config.toml
d_model = 320
norm = "rmsnorm"
rope_base = 10000.0
rope_fraction = 1.0
attn_scale = 0.125
warmup_steps = 200
schedule = "wsd"
Each number is 500 + 50 x the weight over its row's rms, rounded and kept within 0 to 999. Layers, rows and columns count from 0. Numbers have three digits each. The size before them is the row's rms in percent of the matrix's.

# gate: layer 7 MLP gate, 640x320, rms 0.193, rows 295-349, columns 0-79
# up: layer 7 MLP up, 640x320, rms 0.207, rows 295-348, columns 0-79
# down: layer 7 MLP down (transposed), 640x320, rms 0.0954, rows 295-348, columns 0-79
gate295 107:545461434543524508441503466599468580521519428415505587497464489511540436452557607486481501538486530449624539443510426489413449501481535538516525483530479599491497491455514513519492521513429470467557495503397483540509580534546555465506612546
up295 109:582517475489438452478454486532504538493489514438482546490500545539471529623517468510440445496489481421462432513488427485508495470594427507545534511512517533478554447551423568486513424631428441446415578417628507491504402427406552524443385508
down295 110:536495509552476513439454514465498527367562482454522529569522481402458548449455508421526467547441548494565466502507460492448525513488427538500533615407649477499505474565528565469559488508525452515532510427542479441483523467457503528417541423
gate296 105:466466468459453551576502463470470502463546469567539556458356410508557554505455389338532506525499563565441554539373482478421504560469512550460542540593526506417499480500547502516524526506471434514462485401521509363538470398479441455494511452
up296 101:523529501430544555532374537485483517499458469597486536538610506516426455562518464530472448488466468428597541522486497451473544499394496453566487506511582561589521447443599518528519492488577452550462490494461448523397531456432567447514413573
down296 102:461542546535450461524432435458514533626581528494391528461487492444391469478501440593510516561446482499432441587476513493450499458480446441601546498516528435471533529497455687456568629499540491506617475569517495462483470461572558521568473544
gate297 106:491481513505479457526476543434482466512407452449491461512478512457459534472488537468469431462495517574491439539422403517516570477470542558541517501561479480505493478388477535492533490536534446574505464507543473546426497418496477524504601533
up297 104:491479499475445544476471475483446565544471464577523477558533467448511542493446528445467435532485561505506477478521496525547543476524558526536404508572448484531569560426503539490550448506396445614510492533526475598500528429500552483485519513
down297 105:488500538548445517496405599570514612452502523507507475637505520544523500563435480468551541498536531602479566553491509547478472576536502502497474424514456430483489615479426512541584330508536533579514551486567532473542464469521473564487566517
gate298 094:520536490390483414570506554553541536512537571500473481461522582429546567561328461483518458459447463501507513516449565455590461530578465542485509459445538590465480503516507510503479440560526574458576615488578524496488494608483593505565468517
up298 092:440434434536476509522448577485549569564545549530480544450531579441565409534510374427449455508486510493576465583528549523477442410530513526402561468490501527469426517578450444530536547512495555445509582526433575414445572572533500535565521503
down298 096:659459530495492582573474484549490451549537528516593510500429543475541584430484533432471434431489540494563565502511560541478525544471508567487459466443442469393537510612591525473439537475480489537474483578492490478557510512490589485430477527
gate299 088:473449421550544457538458520583482494500476595565439513458388470473561407537505489465561471418461574476427515477663518412466559498467497503459512545492562535550418511502450532466479435483512505423528511504507528432496528581444584506484529569
up299 083:501406454548543527503496419425425489414565526471495522474515491439489607499502537555462556464514519472514596551577512606454534438476472476403525503448533449459459546375452473479559432476453527501539490482437475514532544577522497492553519511
down299 085:543509583482476363437562565489497481561490527489509444530529503533438476557427505553545505507487499472527422495467524473503567496474520529561537482503524594535499512513514443487462534467522493415580517530584475387468500497465527527519494550
gate300 104:516570443500498548460576544572546536532435569506476540485447593493529561501456553439484483509507466447461471496510456474473447425619500531446526493521504427435439521537498521513465513521451522519485515534445504548553426480461579456569550462
up300 115:456500518486556370448519449523527483526507534473471560491553582519491437499508464583510558495520466467543469496457588564463531542528459527545447536497475587483472600524502522502503500486478516513498552469413614494441549515550512577498475531
down300 109:510552438534467500584505547484498582539491525418469456565411451516413537417408427543593435566461472516573503500455515577485465471487525525516514441429486466510517513426459502541522482460487525508480569450631477548370530514473489514599596495
gate301 100:523503496569509505445513504465426584435456477477474516529438478467511598467520471503575571448533504568458556455505431468534500526450534533445620529538485474560533554523554431412470538541501473565506520541485459393429476475514494574494513483
up301 097:464491434490577422561516569498540550535427497539523543499530576572519492506569428517527514486427457540574489515472573440465548544558524491459568562530538524567524618503560466496616539478486469408438535564521518541473392362566506446584460435
down301 101:519533492473412506539530570534525510526469455526483505567564533519485442567488524532426486446591469514506484493526502477494487525616544413388433488558468378469518368481498742514509563475471478506467517507545482485555460556464465543433472488
gate302 092:541447534436552545477491493468515501568410500548576481543512481423505497442496436464496499546439490534468537473548380477451408448452441488519473580532461459545448441480514467524510443543449379463469453463521542542522467422576511529511536415
up302 095:552439387556519546501474545485554550521518582506521552534617438539541469488462470529365512485396461515427573495485446489436577590437465498451563416441558430476469474538634543416531444453454444495537536469502504515397522494534563395512558493
down302 096:527515514494492462547550515438519468466510523501497533522484423500514492485502565493553506573564482439572479538475491491438500352459545574553401544490514513469504484485360445452348524517500478485468541423469559517526493396566487511449405426
gate303 105:465574557447502448577441496502467535468540550497619491555469600571460525455400405477480520573523467437456614489577502527475563574508564473516502465557459532503538576489538499509513407527525477507461585550417590487500470464466478521443433504
up303 092:444501592505456462525559423557479537598491491534465493488454572504502400506488594516505469657548440477542565473433496514473485551460544514557621496541527432579551436465510442588580510553576513574453487501451600565483504497501490424546506515
down303 083:548468449475563447489516600543476542554536474392589524507509456463427527528453465469526512450445559528473475512494515543546487423474520469506445475414469536482478542504426648510416239475519489569550516424486540571581497486465475495500483509
gate304 109:493428503503444480585456506505522548512487506584483508353436451502423447378514542497477608522553558440583466514447516487472385491558449586497484466478502550422466480489458478513542499478579531589379537486544440508548383464434426412492488475
up304 123:452424543544451551526491500431509457512547478539481470389496514494499434389441623444489580532498545467527430421465417491453385497573507475510452509511483509508451487481336455511481589500583486593449509509552441475542496455514447442487491560
down304 113:445543530491434576547422535417522504546516485605508474455458494450535464520532518447520525555482574520487542462432411433399473541435497395531421483476538497327539554517507518503536512511560423479403466444527433529480453542530514426506506538
gate305 102:412440469527523520357620499436497536526535516500542539537468539549487414475509525502513512494506534459493538449528559524548449493458465503450495508497496487532482534596467493421494579530377433493449556479477513480487417485567572465496507555
up305 105:552544578483448490495484503531536387537539457455455414492535529441535428495487447477496519525523464515491462530462510448430518515467531414564447473558561445533545483537546517557522476547583526484585509580447432407532434514530453483491447487
down305 089:462459476535477442536494496477469500435538510592501515596471410421409546503538481452391497526406487510481475502423517538531494445531455517529577550486471487464399534554474521566527575505521496523561484480419470598517514531515506544405595465
gate306 102:436511440591491492557404589552490457479474524459491481606472526578514515496513477530469452390430488520500510548454471513492417545545453586422446438492392415525542514480461524559420556464514444496532565544494538424393517440466405548487482515
up306 105:464385551536533479469512481472455553527534489525504451413462517463427598502631463435479491470520434487541568580515560558514456594438526535448474545442372507470533475476538482461515506439564451521497532549544581443488467479622465573539527504
down306 104:465504491560569446548469434413472512474494434534568547511563505474551521510411488495499554494392418568459490580394542495470424563592467469494466520525505511490435427594514566504507407516535522441442543497559506486518411509498524511448361518
gate307 094:486468512511492553527475535550494505409469383530579473548426497544422537451560527478447517482580487480536587514365511411575509468498515470402588543568483638556483537446540438531510513436505529490447468510514448511442526484475459501506487539
up307 088:571517472523509521457419525574543417497540480489489560446594437351493548559487530534567414593390553438490425640517451601449474513512517501509586558547548510504531450493500476546519449464503475587489537521521454447521512561527502521515515501
down307 091:491591461608502591485469430598479495498499533595524483457553412465393454558504463514453454420473606546504566520406442434513430427511444539557488518508498546448474471515458350512560376498472514516487562489470556472559528450518457439451600557
gate308 102:557409488420524482445504478604500501453459480427427601508523476428583506510485613537522505568545519528551596535513539520480474463483535504478420468447580514595438553453524478514421519548493481485495455508423497509471488515507474492515513497
up308 106:448457468435461592462598421487419537533422419538466477419544404536484543546534408551484535475557502472479559570586462493428501520501502474517508498484493416482469472588534460495557475439576493486430365507509431491510509468538550509562534515
down308 100:514534500468391538534471541485421533446533458430496453514495547494617476629507536511507536429538558558554460518532450469551479561508513434515461486402494477536485422460497594540568471486498552417523497502433496477502562454497546467474479472
gate309 100:452491419490571498544587451427493556395468525517490519524446535465452449562464518466580469443463530536488484522532525529457510416470485508502472463489534404385481524444476503550411488496561526472529407461463359507530554545579468446512561539
up309 106:478502349599580543615528532444550488535482440516518434506481514499543496465476488504463524462469434393427498544482520539546513532484488434497488564487513505606454487563447516556453434468595511560435466481383551577523448526395572616540540564
down309 112:472554536461488522545530526517578542449567463450544547472546498495499523527480486451407496568471498575447477448538518496455502531461523448518466428484481556501391541483559537550542565523455472431564448501351507537505431529463569568475466470
gate310 096:520551544572516557533526589551498425540452479493452421544573436493427476525459526524522585461476404530474581573433465439510498447468497439423494440547432499498557475513485554536448496505522500472433542500557508432405438433546430576552470442
up310 099:491522613509466433551543533531468484524423498526475477505517577491445454439444559444432594524496414487477534452415515560546473509538569472575520409524554542544498456477499487535521509558546482477487530505483426409537585437441468494397470434
down310 098:498491563449453572447530547516483516502412579444448481524502488548501535389489530521558550529505509571495543474456486464504486549540473574481574444556466455520502539547520507491539339482593458495522581550531514536514429412512495576511469468
gate311 101:576524487408451447458628475441505485449498385528461534496532483456558463438509444446508468526510543507526502558544514464337593401462589504502460484426437452565536438540538494502541500460387485483515534438541500534478457579370583520497467371
up311 107:475505526551510434418579488487452488477423468542427645489461527508413491503377549465392476528459501444590422408550591563566511439433575454485455615431502487454508436551520477525451438508465448473478550451456548510440511523543514508515533464
down311 093:379515510463376515460499530428612376462548571570552529476463461473492453401529437449486448483458431409460591472442529536426480475506646498453470502411540530515481511471436572386537539495556454528521475398587528524429463486571568552545411530
gate312 078:456442558426454500509452517520550569448481491507460548525469439591549535503544506452519475473568513512523550561489590523522524444556453582555417452486525499514532458499487483525591502434497375557544505518482436603455390564548559576571475473
up312 082:445553517541471557411493454432674499584515548463497410442551492544465512546479510524494508524485431479474505457532419549381507500437494417539524473568540437524448453487524508516576483513476544549492517508433425547473539440507549512560472549
down312 101:587492518485534469495567512574355448490525428591507507464484444408525530502452522542517522498479527513477435524474500496637504467503485451448510549457490464440472461459532626463422554521497486416500479523586551447595569469463463467461468515
gate313 094:519512521481552459425438583543502538520417512391482510427443515436508507476520593512545548392462573529557478508559523434541557500459569492548533451536482402552490459477495463429501484493536553492511513509589596513487427509469458509540527418
up313 091:556439624518473506573475487540525525514547535415604465462486550433496504540573468494547548387423506464567374519473515491592491353539415508482499503452452530501429463494506511547526461533437529527446461494550545506436528496424577481517470491
down313 089:535380455494521547519457452516446441532421438574476586460496464549480418487488433501484426616576481443468500554471512449384543529542479538496503465522576507515516552647539513541486351495514546600538572530544539506464465580516507610450500488
gate314 113:445597486426601415570494432585457393534538408437540532586512477455496601490421434477448517517506573531634602503580419463551520542437510492517483492508525414449442495551602492524507465502517497421497611513517547485475456530509556515523440528
up314 106:499502417488486471421502551501531562536468506486440550523572588542498459530555552510467521491531454437523510554465546475576438642527527588443465449469472512498565511506384418552520541562550471510574485470577512420557393540480352528494498470
down314 108:570609464375456409487473562524490599500448503464387507519568407519493536489542531535518564411508447502459566491484500513598492462501506459462510553529429504470454449493368461553532646425488483494484511504477485467521607466503511529410565474
gate315 102:532492441494457436578356477483480453537538502482464530592507477553541475503539504560455489471515492477480570462454417445441501411500511465504570504505410402499426544474583540519582476525489485488486449507497435540497463464508523439503514552
up315 100:505520493586500518601469476415424461440431545449594527437546544559596562466526498421542534518497472519506470520379562400518495383502567486523528468454500461487501502541484491475459517525573359515438544466525454515572478457570450542566592602
down315 102:505492512417460445566596520415488469465492524530505500472494558547525406520485505538446433460513457486427424509586426450533488475591574483551464544477557485394436358530593574432529570532573502473493475479419498509515494517558593430513503569
gate316 102:523630493472556462498437510471527402466438486480493481633431475552586553525507491494521532545438529531466564545498544516513530463482583388459498555568451527508506485501472551547504465456505523445535470488515465598487497475490547500525496558
up316 108:442525544487512544512497487471583536593585474515532489446544412501379473478386527497514524421493443560444503463571498517501507381557544467343544507530501485469485539484568418467563506419508517543518529529487547510538436567466483444493469456
down316 107:380507448429567479520510498435522475441487560472502477479518453522566510447532520529508471559480444492466555586619469532499523592554517543635457581504469472462450558441482499563528377584515470469437455428383528501506478418472452479449520541
gate317 098:477496512567498483524475421550505539453555555512505492520438451481436585540504441521450471506633457519473480448487576495538676420537479498481484519479529541414478554372458510594466414442490526551504540483487461474555496501454449484435496516
up317 097:502546434555468558509408466490574449480500457525560576492492473605461544486484494436499425493503467501509480520543471545530532548509488448440475505517541521522484501464396440594538534525432538478471567460554455433546521554473477425398563531
down317 100:490491483500500417477551412520420454437405451518456543547590406580478512453506519587506514569448412586505492500545564446487589504475536502494444570500472478504434483426526408525477394504583464455500500529528482431497530574478562447466525541
gate318 104:580482486585445517479454439530507554505447554541528456416422532449497570432478495524421471487562551572485549650529475587498541539498505485503514536528446446468512433511469443497528439521483487488544568558603467611573506480552469493514468418
up318 102:460529522467538501504497516410490413444480557420499473477496508554513550589461493471501539442426433515453536418490531457469553610430534406520526550534478454563562505492497573567362490446409532484505540405486521483382538487492467412487445422
down318 101:465515496509580467464351505530616466462562504545470448482540481549504458513476479504509554495389467408454510476521515485543496531463457516519459485493433459516534530467526608521472571442533460475468556462551466493534516544578450554522538520
gate319 081:474453497521502507473519491430527596436385518505529576494474483421557406486496460481518451535449439525478535473520462491522528423625492436402507550536442440503518475419560411487574456543483528409555550470590411485440468467430442532506431473
up319 083:491509491399498527625461554533555482433548473414496553502564459490459536451500488562490478468553495418474483545535524521500481505577478554539519460529472454432559458513533502461530518460486484605511558526505516486513488481448566483590441347
down319 098:539488537571560521419558393430491525513522498553569461540472550447529441572481444520474497530449485587437494483478394479546501465460555434522476530470502501548536483407457646502490483577537472426539479530492415470546486551553449526496499676
gate320 094:573561478535590478488570445475480535474411537476526502458543483416504519516553535583477487517508479552530428596468509481455534605539548508524440603533514470495542573463585417489561518486442577441579584396484542419549487433506501484522558487
up320 094:490500455554455459620477478491578501506525484528479544459554491520541567499557528492478594525478464571513506499442488541510472505520474485579459562460525567467432466484414525415442521405487524493545478470542502460535424577513495523581447566
down320 093:495469501489509469477577498503501531497513560447450444473547465550430589514462512547423465466552451580464600453581446556576420470479477490502485569549538539533476502430530424543516397457472500539498561509538444593587526479521468487525525535
gate321 092:612552514536429479475603475551441532498555479545515470453547589380523511505459498519610543552472513419498504505610501502630547528499518461397445536530545602548535515624457404520485488530528452547539575442494393613483461392437490477519489492
up321 096:531481513475476475511510541492522504487542508457382561576493439552537506571607493450555489434421612460513571543476471587506495581551477440468546528486418535460452475533503456457457577557472564488495405510483598505577534488538451468497483395
down321 091:566508574430480469405481490489411540513493418482514466491584529450458424522421617463528509581482471570499471608526499535490525529429526500525521472524550668467526514481543606486501487486484425529504554451433432446490439540545556532530460518
gate322 103:504467460461497608528473482539534460466463500544477528429552440428431460541539495547421486493482525360535590532504510529517481411569487510469514538472467536504463587532496533591458476538468553471495515524425496435548423511534553469490586456
up322 106:464482529547514515489571543450477418504506520541630458539488490504466583546447551475460507492462574483541464457538486600486524532475475450484551437496509477482485399494497497356450515544462428517542515475509553570403537535477500394491407619
down322 108:544503544526500473537452530522484378508457501494551535561503557471542479477524579582435545456438471481521469485471486507505493512485435620528575513502465474441441483433536426400480467633382426432439510491547564520480524514448576439526528546
gate323 107:471491509554505457461506399538467470534531461518486550498497504490520442494534537542478571539553452552544562534500499567520543457523502556518560556541632570550435558517514413514401547539501458496493488509438486452468468480529512448487522482
up323 098:520500497515484453494467524422508470438542611590629496485472487441484496465528589511425504464467543443535583502530550480418548466561595515400512554494434547546470473490458493356518381492506458489456543392420524493594549444648415528528503500
down323 119:401527474512564535526533433521480474539525443448381488481524470482571469547556516546486512533558535538531523516535493519473499508444529499528609424541571550537547500486490407526497478456491402501566417472510554566476399486420481481573516483
gate324 108:428587414573386522553441602586528492487509574423517511509458391521577510521562468512520511532464460485566367427408465426474448489560516525454502519484505478521447459615513539573412501572504501529484511488537530420512551514495529481366519486
up324 106:485505597547486488497459445481424515543405483494574556495493479496553469454464502499561564479556477492459493550503485467461531468474517496450497453541551465470503474391510510462510457464456503582479507564449484507404461424510504430567454511
down324 109:536535512489529454504494492527431491481497500547423409518531417446506453504476431513478576520559554404461472416468625611528498526509466541528461418465618420499481450572597497512422546516459521530533597431555477477436562479546517448483532431
gate325 103:489419584475504454462537464504456456528584534399390470466488521441542427502494527586497474472451516504567543475561473503505581586576448515513467565561520550570538534587488478531540457561440501409532533486494468433477445514508391490494426548
up325 101:562466549491570464357567544646489423468569574445546448493497547473551495437411589456500507536464478514505363484560513502504479440531469516515516527530563513491570485488584483535571525551557451518521471517344463423552430555510436491520503587
down325 099:448461536439460497416456531452451538436444458463445471484485566470571508443546549572550478576477463528398514478438493458400539489459470522531517391569517471504574521529587582504536398598530565527428503525436463575475463604490582530552468533
gate326 098:539548551459534457523501489478455449530492495465465474488536447386573531458538486594397550427457410510473471545504525469500366522482541467394487516578535428522506522589570408514513423559424579594464441536518579472471497528450548483502494469
up326 101:528461469554519528452495467483568577472451458501447510415486590448535540504504566491496488609488517410433452541533484509460545571564480501446479610409358536586485522514535464364457500457455494488571524494641498494542507486532471527526488551
down326 102:526469536524525536534454570532487518512444474467418527553478459505456495512567550459550471426471493511558474435518541424526562495440594476468540604473412440518471520538504476553612352507427494491507571504481456451466406523522567539472462462
gate327 096:472475512472445461501448480512621470508537542536473476566561412514482529471558428456512528527420493510422480605492497454661417500395578516546447474498498417480446473512508460425407541441630582571480500505414488545516470434503478472511507489
up327 093:546509464529431566517477543540470516452532594560450458503464528576513496556494445414512492526495513425474530473434540444477528525533590504521530463514529439510530595455458387423626513523384541446423456563552557446571461444492508487537494496
down327 094:550543457388561510438469441428605471558512617505510565465569426524535462523498500469602452469408516523532501496473492496545522484475491577551516497505563504548489504582543540477373576447614518471436522461514474493554530439531518555531477530
gate328 101:465468419559501505457584451522409478456477473436569540568491460483511494457493512510464532518376554578521551458542547500417496435502553506543515413464526519472520553471501423586514463436443497473504597482467491487446442469469500532568624444
up328 095:530543478488448432500553500435481454532595432501532520463468527621535490451486441363477511462465445484523448529468492463523457562495563523461403500568605491532473567640467522442502502559480473461508432390423560510478531512496508390558511410
down328 095:484494477532520542561540476490617437521538519579517423399631520526497551555522505469519470556569462461471496535512579614463532495519461496566465527440454464457456484416493535426435542423542522462609456567422576544548479410557507477396501546
gate329 100:493540572527524540527591545497405509471472490461422511535542518441549505495519550549433538384491651539478466453484517600496489545452517527586528577535458466577589487531457501527488531401396479514454549557557463465443495429588443540455474421
up329 099:527551389466553411533510369535501422494559510495540530482566528403508574478574552463468552496471551456470455545444599568509523360489486488543443496545446497440412459502495500423465613571488488489467500503474532434560444475505574557501471508
down329 101:501527573494460519477529547529454506420552439540536546472547545505552473570526558409470520435583509633532558517434392519423499486488448437487458414408463508580483473535396435510372482457428504404422431468464615522479523546412555444556498552
gate330 102:493630465441475491502593528398402340513561474467575487520528465544420555633344364512485456516517472516513500486468507477529528491552495515505594537505497516497516445502510479532559478503490550558416458550496512512490398496543492473452513487
up330 099:485517391488504488640452502503571483501592398489451514484516383500475494460418491471481438535530465553522497551488497490472525386471503506483495451601492496456559540457551492536456486445537601559534487531367474570396461540514496484488507468
down330 101:547573460467545494458407511490496445456601488549503576526500420501420455468466397572583377488483584514411493493400482478390554523470546554484438476553550526490418544494541578545503394588468475508467451525553474481596389533536405511555511463
gate331 113:531526472578553582546447423590502554490435504558435563529515551449485493488558514409422544481369470539417392495485573444419430484543535568504406465454523499572453541522569544566473550557496459458508506463488439453495588470411610537502498523
up331 115:543571473519539557514445480534557461538482500498388442461571468404498480546600509409501485502472451551522495495484499449526528479539439506449467513480500565484486541547542488507490521554467517425504423476452442533557491351469572452513535548
down331 118:464540526516571583498581476520510513431452506543456469544521536528557507484533434458486450528482573570502477433426501481462612560514537449533529357430511497464610385566482638486485439530505555530447456485463419456480575503503520559513467459
gate332 092:428565550533441494575503535533511529508590537497428589474512550462497486490609412560535499491439421515517539465600521547514467469450517495501539469515531453566480559531411497457499515419557445575569370408518562499427441481503578521469447471
up332 086:394542471487551475651518474476482491558566508484588468590441477452505471462559482478479581427415519478489392441472480578602440497578443495449466469482482524415463454435584523559453552580507421536519480446462456508495545499410511533580522460
down332 082:562469574512428493492533607409585495488498524524486570518588526529505442479552482536585465489613409502529547443495548544443518466407450502543538467539597499567512525550468534503538849373559472388474551471537488444492477517520479488455459405
gate333 097:526424459416513557585550468454524454500423513506568474459507508497518529472482626530463474557534487492477454447437432486515478444496497446580447544511518536465568529546532433470510438454474522459512573498499473492495437498594442551399490616
up333 091:492490497553455524570527460519588458651537495482512512508532508437532489495537532545501445465421451465537416461494485475490505443518548544538529516495596473457524550516519495466495495494485530447421558500541563546386468477577475501501506369
down333 090:593479430437506477477507530380497452505467538523571483538504510595454496487574572551566485501500439512456391521429519511603427497592561432577407529513461465502583509467553458455525388495509588479505437481524462412596550476543501568430559429
gate334 095:498505428501409403545518440470485497523492441498492502517525543539503514377523519543460405628432463490530492487408452528586513415449496505415488558522474426447633499494539542517447445478519537578439485579529609556541504461485480529483520463
up334 096:473565531531437468500532490541582524485645526560583485467411426624457577551459577508517532436598465586576519526431481399561547513480439538587477524501494537514465463524457518550483498512489385409508510499540415490467470528454406504527496461
down334 093:521445445507416380512447523441480447449416482506533495512612487472569445443525484539553495551533500535505457387403499540486487508537471550473451497584590506467460500538444520427524454454537511393483565465527511440514529487506513490504447588
gate335 107:537537528395557465497441507480491555468627495613457515531553559469543450479595537567559523391430641456415542534522389554508421472461526527558540530538521557474527512467553510475454519459468445458447483495542498518579526483499556550619560541
up335 108:503517468581638564503443471549432455498431429560507389485503447479440466455417461530491441501625413522449524563506624511526449436503497534460507564528503441572492563489490510563486493471551493551484537504478525510417614610483528564501544442
down335 107:464457473511531501378551561476597462503477478449506544547526494506459425427467491471418498443544547493568500488625490562525464599507503560435516501498491532560543524392600510541539533491487564559495536517497445444499528477439576584430575468
gate336 102:545482556489435596518526525443473502440523521434490432494438517490518478480528591498433502431486587588522561474586504479483547419495603457441566462547395531444411403466506478558474534545516474488496518424565581506500478579605476559467551492
up336 100:468573505515477541518519469432559491503472492577568587468530512517497502490508485551511526483501489423482478570459567502540490493612493560610427434518486503620502546571447548506505463519475532425452518550620484478510523550517551487469503440
down336 105:392533517479561509441545505505502484435492520592549536478500505425442471487523453573509497512485533521463586533444585507536520445559415479463557434455406519434530626531491649499531483529413475412527525493464386474461569417494467524506448491
gate337 095:477593524516548552588486455543580489600570526536515430521497413431495510491456428492414387470559515537561500498575648468481506417519525423486430529474511513498447513476499494489473560455583439545506440467547542572436478461556501498543435537
up337 089:404402510520516580444500494438510488438514561460544521474481464442528510538566468462564477568485514495536423471507451498489563466449495528538520512421514484515514515605445594468498495486515478522519544513540485510531484484470497535460506525
down337 090:487579413541542522490541547517506571456500537446492499510587518488499469486491480546541558507559551448423532489441530507526516595548452484520529489557596463481556535472539330548487480583442560532414550530543545522531506554465429526497460468
gate338 103:443412464480521515432476562502480494537492526430528521589569530500555493515542526506530465444494557507512451491577383574518505531459486521423468510633500420500561465542444493505463507452482465600407485518524556497414525532496497477475476518
up338 111:559472505511431574417482470476481516496573452592431496533561523463562466460468466492628438485404595436485475522513559439476554497493541513563406471498496426550535500514459385416465550551483542536329510491532482553513465424545557480600482509
down338 107:473516488524534480478482559412434483426527416492476500589522493513502620543442441559513556412394491454360534514473503488400476484525422507525474434467537472540491496519485444486444323525505452573419465491522474497600550511457530536562453484
gate339 103:400506536498547483522499487471565484446520517502481504486518464436452494488545509632495531443417549424515553562527480471504528499506525519541547451570524550486423579503474501577417440432471442505521491450480433496422605469566467528543443438
up339 100:531436439500489469417563485523530520471526502526420461527499543460539461490540399478529524541465507521449502560503560528540574561526511456511504568458523410497545504517493411411463609427454501500507396405535457499539406463506440505562516500
down339 103:507306490468487469477486480514580482469450515562424459520515494492464453470513520559518556494456488466491446440519627510511550554561537462528504505541572585418519570574492545394511518499404411544522487477490399493477485501474476454573521502
gate340 103:511532469502414462509577528463454489427543451611528429504424453474542537570472534528590497466470572475530461538462534554470503464533508489519545529502517469431473561552534590552480508483567494496541429554476466504479600562532524510409580500
up340 112:555525589512579452543484503524540578508523421485491441478560535560482450507564479452471463465424505544577514469428511573542491452484497508544527577521504531562448464532573461459528521500501431483476446469472483471474439499436574464550516553
down340 107:542452516439518462521522583462575561508490544534503490481487508516455529425542528415525415480517503488491579532582454484454530406492494504437481506527553530545443539486542431467532313426537557611555502448470429438514489452577527428430451491
gate341 085:410472521410470592495453378459566483528602471526522390566532513479528395474512552543506454475628478596568573578499475515595595515521573526536497449512532505576516411451467385509507474442569558542555401444524483428417552450593481475473462429
up341 082:499497402520546477501432402427419491537443478563525376438481495509460499520473533418433556553567410543451461540576511514430495541385504507517500530533527460516512484521436478561565472516467504524464511468471577467540622528435555479609589423
down341 106:488514525483493564493492461475546486450568564548475538549499560456541424456512506544611462438555523488511475495411493426538533488613576514494524458505511440518495541459516427464490651461526507566500445459478408538406521493604589464502443526
gate342 101:540466461463475415521492478479553605504546582510449530461494505483531474532411469536575501538399494462601411469440487490427490427565492474591421611582552525546494517542503444475509505399568544540484460468433512593557545495524444455559476501
up342 102:456508494633539548512540520408540456433504490497621418543581574482533604525506593480527411507523472388498530517484458501559514468554459450485512520521477387417486459627437546458523531543411501543520535424447494530517438530411543524513478474
down342 100:557487519552506452479570563431531498506435523553509523521515475499546440447509672522500485472461445486461402590516461462525544516482552555547537592468441481555466447557447550480436429503613612473512513517547538492511444515558591585507424482
gate343 098:501428457524495517463477606589439566461424553442480539519371562474537517459437480538443457545508447467493527485494565641480487518625532507517632526538478430468575400628491479502493408435476478514440462643488546458510515526570567580538576498
up343 101:496595460481583559431452565451529490506513435473552472527496490549442520538514496515463660481477499528541569471563491472590501555442393558583539480395508597529402487501430520437443479496546456515505489566540507496518533544532507497521547524
down343 100:409447624534512465541552460493533543522534616497459529459588488554574430467473536507522511563550516603502460440488460470463459502518510514526473495420464493472528445471464494446454571376445479539461512498499505541424520444518448518527483448
gate344 099:428488501529431565490456485596490440557464506530532525511451484474474470454561474492481554502521510523451503477465449419536511424508396475470542476468552467536476570493446516469488446487511574518482541502469512530446563513565577570486548466
up344 104:391539462459498439483485569413496493446490476579545530524556492486542519517488563606458469495542444476445504410448600563512552613419510546549454524537446538505502525507513546535535580558514510550511459481472473375455467470482460533536530485
down344 098:415570526562529463471472560577428533602505581510476558534490528438426500510509485542531511470528567517470467491487389527496512540493446491454522577533423460549517432537428401485446541452500562559505517526414537474498511459447520498484451512
gate345 100:434505587432476508511482515456478564572542509492518399524531438428419471543563524539415500566525451533473449481524540524467493524474434456460609440487476546566517499515525539614479596454446477531448550423558499541481504530463527516489518469
up345 099:412512561462507492539476502522543468614504558549471535429451440443524409449514543518465495567549426549498521584403554479495522476518488511483540589537555477452537515552546478518490483544516385471514527490535516508560546461447460508549478538
down345 097:448515557565545529583483478604423571532476493502487430447486436495485488479498368500473484485452421548544527477459527458563500551448506479464523577426460518481510484448479595532457454493418508451470550509508434418488531535583554561454468522
gate346 099:547507434451527405608501511482474502514481570474535471512436452545430578495486493410526433502447540506370592539440542406558317528515493525493535559558482510504549501444365539479494515578528526472507394432467486572499504528523442470550456501
up346 106:475557455442454391552566535523506528550539525418432420508504449559513640540506484488560435481425540523490417486508506468499520490511486500471495514606483494530506527450460458456557535488497498510519492491528403425463544412421401485511492557
down346 103:484482514419573501574528484455553512511603549458515502483516482551511525573488456511484521564484467499520559437558494418581448489506597515555430587465523561540537510535541514495550458586503438512441435458465390459452595552423442544504508546
gate347 100:485609434506467505519535497568446486527496436417459445523482486483483584499516534503452512511513431534501486494510550569581504468484487486535459490555514548499484527536472460458476505529453503573428636480445504548411471553461410477497502541
up347 093:529546518536495464467362516490406618489559538481529463556428420459486523360573513544506508510520467469494515483453473495496541541482499521411564538496482451515586483581556434547468589552494484482505475506467485510552475565547522579453450469
down347 093:528537460527550425532521539554561552529500562591556443451504506521509486423534496564551516528502468465511503542527482535600486412440537624593501600516499406467487536507501515520519748520504548585485559494572541466474523420485477518486539419
gate348 097:482413483463410486462502528542503495507520542554494536528441566516503502524608499600459468504421530562511494426590463494461458508481483507510420447494502478445482515572526346446460360514465474479559548540491500422490462416530481490487494482
up348 088:576527479475472513562509489497575469545493457574549547463539403484559581531534515413523453495479439441467464476497507446556473567567598522529474554490558519486546548407529447427474652444596482549457452557469449558463490544457499455530515423
down348 098:533513536494431562500515518512481546586422490512502452479390540531382507553514539543527507513491496494489481491548403547476486518401490524552477498399587451464502481465555491589575628530534434504444571531488505496505534451446520451490510495
gate349 101:515481517499446538523458559466466572485400437546502584521445529566491532581497500422404479521471480432482561508604493399500452525510478474486635550491529498502429437556532536494505461567439500584520510473447407518516496470438507450497439588